{
  "n_layer": 10,
  "d_model": 128,
  "n_head": 4,
  "n_kv_head": 1,
  "head_dim": 32,
  "d_mlp": 512,
  "vocab_size": 8192,
  "activation": "gelu",
  "norm": "layernorm",
  "norm_place": "pre",
  "norm_eps": 1e-05,
  "positions": "rope",
  "rope_base": 10000.0,
  "rope_fraction": 1.0,
  "qk_norm": false,
  "attn_scale": 0.177,
  "bias": "all",
  "tie_embeddings": true,
  "parallel_block": true,
  "init": "uniform",
  "init_std_qkv": 0.0413,
  "init_std_o": 0.0,
  "init_std_up": 0.0413,
  "init_std_down": 0.0,
  "optimizer": "soap_variant",
  "lr": 0.0074,
  "beta1": 0.95,
  "beta2": 0.95,
  "weight_decay": 0.038,
  "lr_head": 0.00863,
  "warmup_steps": 200,
  "schedule": "wsd",
  "decay_fraction": 0.569,
  "decay_shape": "linear",
  "final_lr_fraction": 0.0,
  "batch_tokens": 32768,
  "seq_len": 1024,
  "doc_mask": true,
  "train_tokens": 133600000,
  "steps": 4078,
  "dataset": "wikipedia_en"
}
Each number is 500 + 40 x the weight over its row's rms, rounded and kept within 0 to 999. Layers, rows and columns count from 0. Numbers have three digits each. The size before them is the row's rms in percent of the matrix's.

# layer 5 attention query, 128x128, rms 0.174, rows 55-127, columns 0-127
082:487545503579570539476503474580477590495500454481534555569485474384490538499526522458511512492488519505496462544496482500480480495433528489535490501492438498534417566473442517564579579585494447487515505477508541509507424506538480551499481506579432518469435540455521514555514524502492539469543578531522528507571491494503502500570494496541460483490534497459508448558552453498488560537483
100:531503511516600565452519464576475539446502521497478561434472506534490508553480534447466520496485449515478539512494539449512524533463543574480493510462466537475456424473490538458567516519513508455457584520504490460489434449457491606444486461466428431505444492539551466485450553501478544497553523510510503458457468569409480463469479493560516470511484532446577472480530504517551543486522
106:560497498514571541464516502477591503475576490500546473550517563491441567460439527528511608495506482495545518393507508515524485552445438486499545575468501405560523537500487484561540531482540540495452579511480492498523550505492509542523544528453483521430502446495534522517484423493543477502497526434501450514446528526447478509513461501556462458474550524496474524560476472524511592525483
094:509566503440459474429514497446521444456495500520488392558519497497539466453506478558496570491507515494514504533563446412476545465532517527419527410531510540566472479489486473438569504461464582540555519459470480579517475519474474434505451498555519505471525520451522477465539493509504467472567520529520528519478515493419484507574503543453505441535441478501420492432509486475480534485459
106:502488447551486506428543496433493557424513536543457513496512493530493479486484530452435519520500427483445579547564445471478508449482513405527526448466523574535426512502500515474510470516454576511516448435459511563469531528453557469502494473515508472539485467525527486520513544568485435510493504575508505515452478435428508515539433516513484524588445506474510486461573505495588446484542
105:497439441570487464516497499472471525486488450485514473458495478469546516465486580459555525511474581528486483541434536453482450449473512482538453487471497540462430498472486505484456498514533453527516473483484463488495571505512478547524453506485513587501550486506513507501501440549552453571575528473461487521497463525401539522468468535475593475565460535484429579451467462520588493574418
109:535493518507485589584509485547509511495589519539526467481475515536459525469488482476523480425477438505527442543560490467477505464511484499473487519534546455423535477483489563523451451434457508457528499523574521495502527483448521478506428455526477524478447519452490529540609531527408508451369479469505525536495428478508466498462505522476485562466434459451463532487540483535544451551469
098:427512415529496482554531519532452501509581446483474532537465533542516483545537532494504497485474438429570477535456560514520400473482472480496517543481501441464460462487469570553554547467510541485451462520579518496505501461478533519551472505465378459467448520442533463537523556450540500508518492486531608465480497510511539508491493480495512542452456511453502587436472537544501536502463
108:546474501495489437460460573460499420410446505465546484460517549563518447501432561565454515464496551503540500536442425516542532551518440512517498479472502466454552499456559505464485548494497470416445505513443508519466518504523511478542544526522545533464486494516443515576421473463519507526561455449523453550502480513497435449462584506551418499545539502495510474534538482541491523513440
129:564445536537531446468581510586541490484525522435499545489538452438479497530506462452498535475488480463481516496506458555469467421484517534475557540516548534544488463534514412534533530551532462503520459485485558513505528588537511510548508470506545485502456523394585478470418530550420557488509513548466445516463446583477540571476534494503493509440446521478490471545471530490508504532512
095:471413505471467416520515545555589533481545525511499507410501466476427543459477464559455538542497489468532520484495511557522487481425491505569540509469501501496509555497533500526436488613557483525434479467485461499432477472560510510524488491466457478536446469477507490555488492498466398556427453503510478444489490481500496460478578483508492464449453467534481469554511474513411577508489
099:501429495452523487502411517543565584447583548553545547472488518461554533508507430549520545492478435404464483483511498520530556466483467452540523499534519500475563563497523517594438473523422527477467498491507497443522495487546500486504503536534469501492507541528508397487538544543430492509463451469532451488511500503457525453566553481544514451509510516539509512540556440420491514507446
098:497613467515525584422508519579499484468519478497474545564440537469498478583491420556482497397544509528474541494557517585520480456446513503501559516502437463509504522527473475519582537554537521480463498521515497517466477509488485530445488564493476491493462502524587455513455468481487477542574496466423470566459571454496470427544490536495478529475521512480515553467492539529554490518511
101:493458488528542526511536533556490484513545497521540529552520483466457542466432520487594397491530551545513540474485562431493477465449494495456444586441555441498472463536543536491506466507448502504550552516542537526525480490473499517509545482516466523487479521444454483438480534472422473492521526486484540551447513501462496509556472530349543454475508492461443539558564470553474515449535
093:441512466581474519475478484549556436480450444477494516451443461505543473553592526543444528431547501510519401492426494511513450521503515524520508459522550495483462530486484504490522557562516476481445508483512499514492474512462488518598531489540513500557557532457457498484562475491423477544440448469534448549550558480469493541463530533450454480572472469525444437492458492447470585495464
112:474507487517476521503455493492543472417494534523451523556455514513551488542527513485598518505480546498507527512466504502478468559481520504508483486462510438482514537559478477471566519576479519474407535523508490445513525444493561468461513542509522467519490508570509519442514632532495455447513456435527510557555561483532543527627476513451514484499482466561443608509540455482455470462495
100:518492545572497526585529528461496503539479467530502407466553470531542468488453398444518503496470431449459511496499523571486470524507507520442543513495519496570485502531493540518514475584391490477527441499475525413550459514545510472516510546486544501535523522535505482502446533573503519481472518472466498524514493541452440440485493521457556545489415509528495486511495575442628473494503
107:495531484523586478547525452486404550520423479514496411504499525546495517472492492468476445484459481486494530487486581563469493467477508553481489548485443513492486373498487480513492512516491541455492425526548501525493439485524477519494541414452499521429454533544564443489498515462503541537519618511405491540528516530496580572457515502441526546489500462506521487505480548528559520472523
101:488381552504462503496470495543466422494462520591467497469499496460441472478535477474525515546480480496390482595554505486477464525533524494544395486514527449469559473472514503462562491489503490494471504521473565463476520447438511452412491494544488497442514540505456473489495552501513425447483525453516576497589555503526540463507473499531481456537482546470542499492524569534481498473574
080:532490501465560407516448417458455492474441459527509510489440486502551475450540518448532500514472540493483488541464532500444442492510558550526567445514480531459475525472541549416549496521555546526490510521486433470467531510495523564531504562516560531479424481476488513504540534451447521507567612482560512508513440536433576495491485484549514525471481503470471482508417517549472559473569
102:529437477552475477525446399461516462532468434567555502445485490484484490501470503474458484532425445411528471472517475535483499541475490465466504472459561411506569512493482508451434416499462541569446469491435486514527599436520460484492572460559546524535466582503458524506512484503460552484451488483539469458563462537483495488505557529514493542463548470483546475504486476525445481474505
098:482518486492536528584466439521405515495573534490516584486484524450449457511466412595492526494422536561469462499549470480431490535468550498535447506478573480507504473473463538491575476477505470437423463438527549497489465489500488467436516488458435527504473513517491500463452535491506531507463493448439522482515454508479481498441489495486482610421476553475524512492502491542477508436572
096:519527516502563489522519486529546465448550512569521516482469430553454514553468501459497485546371486411517497511498488506488505493382471526492530447436505491447530510485517477528560574498506494494454455444496504524484502518511530460464539497524471477427435490540542514480567546497528510498497485501492490472442382448464518521479514474493524528533563517496564537600532460546441469459424
105:511497535515549474460493524484523536510530433447465557477493515491455351498578548470523504512506495467505458469519507495471489511450575449539518460481539433431485462541474565549487436443513496496498458520473574507573464448443477503473495473471512513500450558487578466574467479518463531490545444472436511497558481489403511504545483557568486525492483481446464488504534484466550457446547
098:439468460492460499501456510483470494528552472554521524504486508550484554465432484487516485509453486487478444388464533441430518450509557508482553433586477524516506503465463534479506418461559528458572555444530487453468432500491512455552516530548514516470457539520472467511536450494538418499490516546481514526546507515605547551450531486444477497436512496571496526508554533483421516441487
078:588464540488550504465551513484548489498478482459434614562468528490462511520556471495408459394480486465473490505505471463414502515531482541565465487551515557464538485488553518471534509478485515541520464438545557531566531473477488490533479533578562472461425520458532509524467509510482491495477441497474476561469459538549490483513527531513527465426552526458533546532531536491506431507586
100:494454461440480574516415468519544511509523569522525526512536467458452582517504498499587559459540446492490459511499523568489515546529566484522486495481470452433518450445531485579501520552504496426557529451453499467487510509494513485479517522577482520414570519446465451485543552592520435462483491433521486471474521491492496493538445413518518494501520530537444537528555508487426552523486
094:470515462560445507519537494467465522464488526522561405443430500513521601463484569430520514464503446485528464515484437556523488511562456517532495461562492530503511491500522473561391576454495464466548492501480359436378550482519439534519498505522522481483476458501450497457541468505502500493557490501478471471453505501499503478423475499539487531507557557525513506533485480507486530505485
086:502476491524495566483494541503518448451404440436496422503479550446548556488433470545470482475537483520598459521497520558488543479485538450446548535479507520502513517543533452450487538488466506521517508501414484458547511479530472416553540516512549538566532531441572459506478484563505520466555550514450563550498450519495539588497514525489407521523472504535486514517427525440482535474524
084:451483566577519547475463520483486531448504507526494502503575507561495531503512441531540483546540415499513536506452461424470525464501500525523476531516467507462528532484434489576550437496491496497560343498471515488474476484504452478484463491548511499474512488542569457516507496428483497471596501541479522429466542533505513462486484511549517507532542576562497542461500457495421537407453
108:527527562535538575426518478539552487528494455587538502498473461505496536506492539488487502474494505482489427571457519487516432516521412543514526521533372519527465538507510492476542480554502445504437476553502452425528540547480515463437502525503441521517486492485492432494544491489456479509551495539418510474495528519463416418481473481449565530499497609536462557535506513507429478482511
089:552525490532464563473573520524480550547500425472526460499466507456498563594482498513439470511481496512528476514497495463516521475552496467463484578511439499515464556555494534567485552518530440514600522414511509506501516468551443524491492538496537479550423563473567481457515481515425557528523469545528499496556585477521503551484478527461430485497480478514507514464464454571483543600549
104:408517481531526425569476527563547526467545545517522484497540438494540506540513545444522442545462445477436534477475494504473554499580453471505505537540520550483428466503442544503494571474518463507540422493471492545501478463483436515453501451486431416420462522491564519587496515511494511538455537491475431526525506514482543491533521459438476472576559464497476517443462465437507499490525
095:529541469451477548432500474510473557468510507542432478488441535448490522457490540515438449544611459598473550534492491491539499486486481452546489455471521503465441419494542544476489471509475492444485533517515485463484493449535499478539454491505548480579476523542521459490540521478471549497428522534532468505511546524545406461587506552482442469609460490505459498508466479492466413464462
101:456562507562518545463473505461520496530466460567458495499480461527465480510481544527473523495529486585595423423539446524554459473503493446472532573540474505469544530519449455497532455435546554536527545458540465430510578531564481531422458522521466524426538501549504478567498489505517497528503541473537454519605534463565512573472535491485493456533494494456450532501530480496495517534459
096:478473516489541493477537466473511468518498465537459544484506528548490422480521474542564524516521521442489476469464518459460529537508446518479481453544424509571461450576485458542553468513529501495473597486532571519482496546478411543423506488531482489513428434535468456504537429545538515563507448400465484432524527446512479515468462533553520470466450514495488545507583454537499422548482
108:492568467462501551515536499493495535538553457525579421510439516477512498443508557578475472437534447480510592514506473438419461474521538548488477465497416439495492572428448575521528427554488513471525526503496517483438486513465474534514497512524487515557547487547458425537521529452480451516449562495476510476440562501464462482563490513470514422547453511519568511481476489548489498498535
105:512425440459476457533477463456502522564600585551503441440544388482487498483496614471473518497481542502527507490501537499482478516476514551543468528498460539479513467498504503477529488479498484487501524501512477554485469511484544462541500453453518521482525466500518535401562497477534478443409546608432555429532454481542502493494518432500474525432489586508527488470531513479507559537496
102:523509464512531450444433530502550491462491535503515462486545493495511503537377592453448501523531527447464445473476415497582547504535482461474455514459367542496514506475543547579436515469483522448475520446510511558543570546502588528539466451454425520487525483511495522472543457477496540548491486497516478491540473501551482501506480512509487588478451467495470484474511475452466459521542
097:482441590539474536462495482438485509493446479565519480475516481435555429503487439572474523474488553491498453539512488493501492476442494493501524525555480483482569541544548511525540445417445533570580504506443504532539575541515476456479578518539540443470525544548501513502506517453463506470439567512520500453476535495485522518409490508510443602535466480570494508455479496430507522489438
105:482471588448583446477506517560498548539486487496505480410469513493508470465447477556452449498506524499541505511541504487521515563528548521477520481476507494523456469445524557457500502521425463523408452491519582463451465538561513494481539518479501454500466478514520496519518476493419439566412558520473444552413515488440574504491476516492431527544498437468532571492464501420485455472485
167:469473496461540556470521510414512441507421451518509600561489545535394482521486522498452464513492486572545529451509537507429438424519607562470451483486499448517516539500535559496527486430429504509463509549558498512500471536541522465521542529554525488485467520462505477529426465552487520457553468498538451532525533551540513514478533567465463434499481532498545472518520534525544471468493
092:468478514421502466546546467496440472502579488469503520498484503534504545502503485484476497409548448507526482509483460523462534456529516532507538454525513525488597486503565500538416474454484501500573484489490520477383498480454523512446466557427499475447552463559517472499571471432501545461516470528588575494474588570477497502457522452496544449465475534541517502509499512581551438493475
105:536425543521502514477456514511472429437508553508492573472494492539516484513533507429509439469484450495455500468485541545541517479482449570548532412506561452475551497512614502498458548481483512515486496501479502558536503430410502475480506536514423452489448505554421495526468474449551450485443465494487528522489462427484525404587528477511472472546512471498499475595520480506532475522465
104:491474533464529494471444527449506486541401487542524455481523492555517500502531507452442419526514511415505502435527501492490532479486519473497481525480470532531492481458572470562497552476485557520491531603544464568455452519566483532461487487525503531607488476510550466531476470519549587537508522473412503476441450490512506463529533609469447449488534438503510438467510452526567502534519
109:439496414468490521521536496500462488497490446463503520534510502444524496497552447568488547495557471497544546453471502531477531481488499461478432541468419427486533568546520562509502374476511483491493560487527532505557490514458513498511472479526501492479443451559556509490472527507504524508576492509542572533418569527554479501564524560479460381460489488458531451440508486539512443436499
108:454476494500469449530488529445572532497510484582500456556530531491433525447552552488499417627517495508490591521505483438478508542525496478465467535488508436579481441479513488504501463476557528442538483514453452564467583493543509494473508496513492456573584457548459487525512440514538497518471506478461491456489484504528519579493425525455452463504535426522571505473497497500468478515436
125:455494513553498479466496511400419496427544554423534490459503459482549568486519589511536486515567539449551512484460387538467522539543501476518452488434486439580480504435506497554529540486495505457544545531423431544536514517500469545526453542520532548506537476478477533527481488554514512480514505524596499435458502514490505450561490487497555498457515519466469477484513479465563466471545
096:429543499473507523458483477539511454517478506517483556532517533479469463427467424510474515450421510482469479550531533468546551497483559467518505438518486472505447507478496459553514469441488439525469443513519531501540441491470501421523500505574537475494556524443449508433476549507507511525494575475545505472524483505489488525481516585449582448522498435620519513464540541526533416537399
119:574507548523488547564551539482480566489481429484531485506540559541480504559510491475513507452416538519535496429517537543484473555527515439442531532481594456506511578434512621512573501499464463535464513532493528481539505510549540498459468532522507563475485489528535484481521507497491523540507437464494408525489509472456416452467462510450486515439551419540473431507546464488481473476494
101:546505419571416505505530479482480528486445505467532508534452552510502494457424483519528489444426526545563456482513454563508402546504494505464508509484460467494489498502490488532451518514506552627436507554382516488509536479519566495439485559513476476462512503453502519472512526506507515429541462490533548410536510514450499431472510414533571517473489496527468455543483514543512493530523
085:421471490467444414516524556455482525494501483489499476532542509468511527459537459513480564508442588429525467487486569507541583527471474514555513441483482491521436553508464473448486499550494511469456452512439505485459547482518494524485411521495551526494544481573504540478468577447501531436460500464496522515414474518457441541559481435525556450547508480582535454540489429459494481509462
111:443425521526474536479505482446493506448499533501417518478502504417477445470478508416479502492524540508447580488446517527534475490534489518454511507465500525465485449456513402525477431478477477486393493531485500503494567518466557540477595490495477523506499507537449555513517569482496613436464585537488543491487507497460513517518529496583562483508496442480535511527547438518511526580536
106:474495530493525492466438478526520548495538414488516418463500511556460462484533504530475446603550468536549545509465441496435496556495497510533495463536515555602549469545515470466571453460509535511456526484535509516491429523485408501490542480511516488495488528504612471448505522477478504527538489466500454452542538513548564525522468584482519450456566549562469489451425486507534494444509
110:521426450479508530419464512433550518505456523537416511495511490569486491568546516503479531527487519508475485546460557514545473461495511450542506550450476478496456461536453486498494558513454474493538468577525503498518441579523510513507479487562497459490422523500529533530444509552506465497463449485442539406511439459384488466534452441523518465551486536552527431528505552540550502548430
103:491520549475531521528529488460552464532547444524507509425486436477541502514448464446477514527518548470489534541506418422427522473545473507537511583454538556477526502553449493531632495569469453422520482474517588485482540584539535435541496481483455510451491443465524462504506429484534488541506534463466567444532493474477580530524484486505481459487505468482492531509539531542479537471468
117:501518415492483496408550492525515476530537486452433504439544533510500469485494453575426537536503507578449438533540475515579507487490533459474471451605448540533469518546507465466496499480555468446516491531496526563531498532429449453520455540415493482535475444458545505422500529553443524482496475494488508497493492487488497541544481493512438507490487538545406444517434454480438551526485
070:497485515494561513445500567466504481499498514497487570473486535512485527507492503491429509510420482603453510510506460479410461460494546487485443519477497488435576561522518513539540461419486522466547488567496496460580530556580520582576497439579487496477452526460540515524529498506462532531484518536467402530493488531585532462521583549540486477524513540501482536489528485511507553490569
102:514466480523468457504500476524552543498510577497500460478457507472504509442532511477539525486562458529477522497497476493580556581509484505613531444511563533528551444452522470528455539576581547521526467533438488509577527531434483559487548498489551460445533487508505508579510514476523501439441531515518554481470511490469471458520419404452508517552495578515539560551476509450491538511531
110:513427507556508492485514537507474519497579521548496532467539402462508531501530463512559482478503518475545408514528619517649494536516468518517508406503542502486487439513469440460501591487502510474500556453512493548467435489468481551451521536508542477461573451540462508499479518461487422455497479577549497515534515456494532510467511464534514487513513456454490519473561463466475468522524
106:440558563525534554532552580420408566467540512515562471524477527506496476569460467467516411509505468506558554470448486553454487444520503519394498532508437453460498466478553556437549474474508535560442478532496484482520479527501521455518568491510558509544493513504466455518460458478494514470525539540472486502543566466449517528514522562572497533487499500515465486554538502472512408503534
104:546443484521471463442519523481499495476481494520376528461544531549551513506544523446508508528509483461515538514565472471497498469494469517514524530487523501446520554525495506479495496470564523528455409519452564515537470510443522455439511532517459467514461566503486490511579519446529480515502485511564557551602497456582474583456517443541498512445477554384418517497484520462529447476454
109:455505524407481507516503520472505489463478513508453532488552448531464479499518522528529460384561474438482553505477528501496544496471539476488498513538539470467531470535515625529477472540503454510565547487485446475528546556529562537467488467563522462563489469532509434639531429513507478526491521515540512486436553504513550505533540402491463454433509485515517580499522513490502562481497
109:498490492489495534528571528560491475548516448456441601532495566511522531501568542515541484437526570574559468544553479500496474481469458533484477524518509461520502492470503480478433476533502465513523626536557504459529501466477462557484521483480527529528487593474484439515527547459506473509543475498498535604520432438463459554491474501475452465515448487509434474456432594521517498500461
099:517510539520508500521514502504494563455473519540540587541442528478464500484541467550517549499552465505490479485572406514519465520451485517532556450460486506474496485529518449514522531436488506538426472521454503539456482493465406497595520491548523486554444474483416475516464444430522476471598487436510433514517469513504476421498460439479539555579457524566474537419503496498521465469477
111:545489483530517494483529640498499597502552471474502483517489446459511450543504383410538500448527440536524529507453508540523427454505514452552468524543476517522435515528486521426550495461530531454487407483502542512537541488531544462550500536456477468537544519550546505526465546506514484439507473431482442441470526464505556495502486532509551495478425491510460467502530432520517491519547
120:530508491523505521495548474503482500530487589488434452494501557483476494483427541479542492510467515527450509508519559435575447479465564483476466458509534454546407524527434473465567488480522496548470503603549480458514500443495456535467514534472518547530477480537520488457440491582373555562538556529461540510507514528509481527542524531530442500441513552505498482477444497457436532445441
111:543508555484529540492499416558453493467488562509461508475459531459516465497531530519473516577517475563444513453536465455424540483450534557521478484549473571487472408482510475565536516448535505464596491500572504467461427437494447520432508536557447482534509509541505485504541495551523453511519554493402495490459437440506472483526540528396474537506505487475475551479465475554493494490504
116:487443481535523499487504494522512548481493572412520510468521500493499507481474507514557591516529441470547481514501538489467555446519480369574431456514473491500488558465550525541491520457574535544495577542481497478478513465467544516484485557442509562502482563524469448512475494461437492489451513564448518561483515487433552454492564481516426571481521466493456419501434459445489516526503
106:445532535543526573489491495495506516537521514493463499456540545497523500516484473421522431538538478525492453533542564528501402545506528460519515451557541586538408461551480503469521477528474451581529480453484501423470463516453547567522497492479516481514459490460465458596425492504449508514529482515479486469601500444489527536515517440520548483568451533563473426549487528520489517550464
111:507516475512541475460523491488445501436427460482496521561566539507536529499468456511519523440519460480527540507537515483488532520497508406444482435458407537489475491537516519544528492475474581526496499547472568553473453428460470588537448521505501523528558475505571515540540460493526515543538556493502559579487530488505477471463514540601507432534523557527397543469470463463477487532553
103:516497531443551481511438441513502418494552548421411505520541424537490451491517471512518500507494463553475453514542559509491482479497512486409504455548418525502448479562555498489517465569547458510513544450507543501553416474457453412476504463515547481474486527466497495463501510544438462527407479536547524570514491492453506460482534514584515445517463514476518453492481549549495482554447
103:409430497527435420503499502446495461441514501468544558516458481482453512506404421505538478456469508496534515480521496476527597518521540505474488489486580531497508474493506491445531515522501473479527493371451548506501534523496538444428493535604480504498511496496488520481475518494426501550511451488492517545418467468523460497499508531526510369466519531438531442505529503432457508480504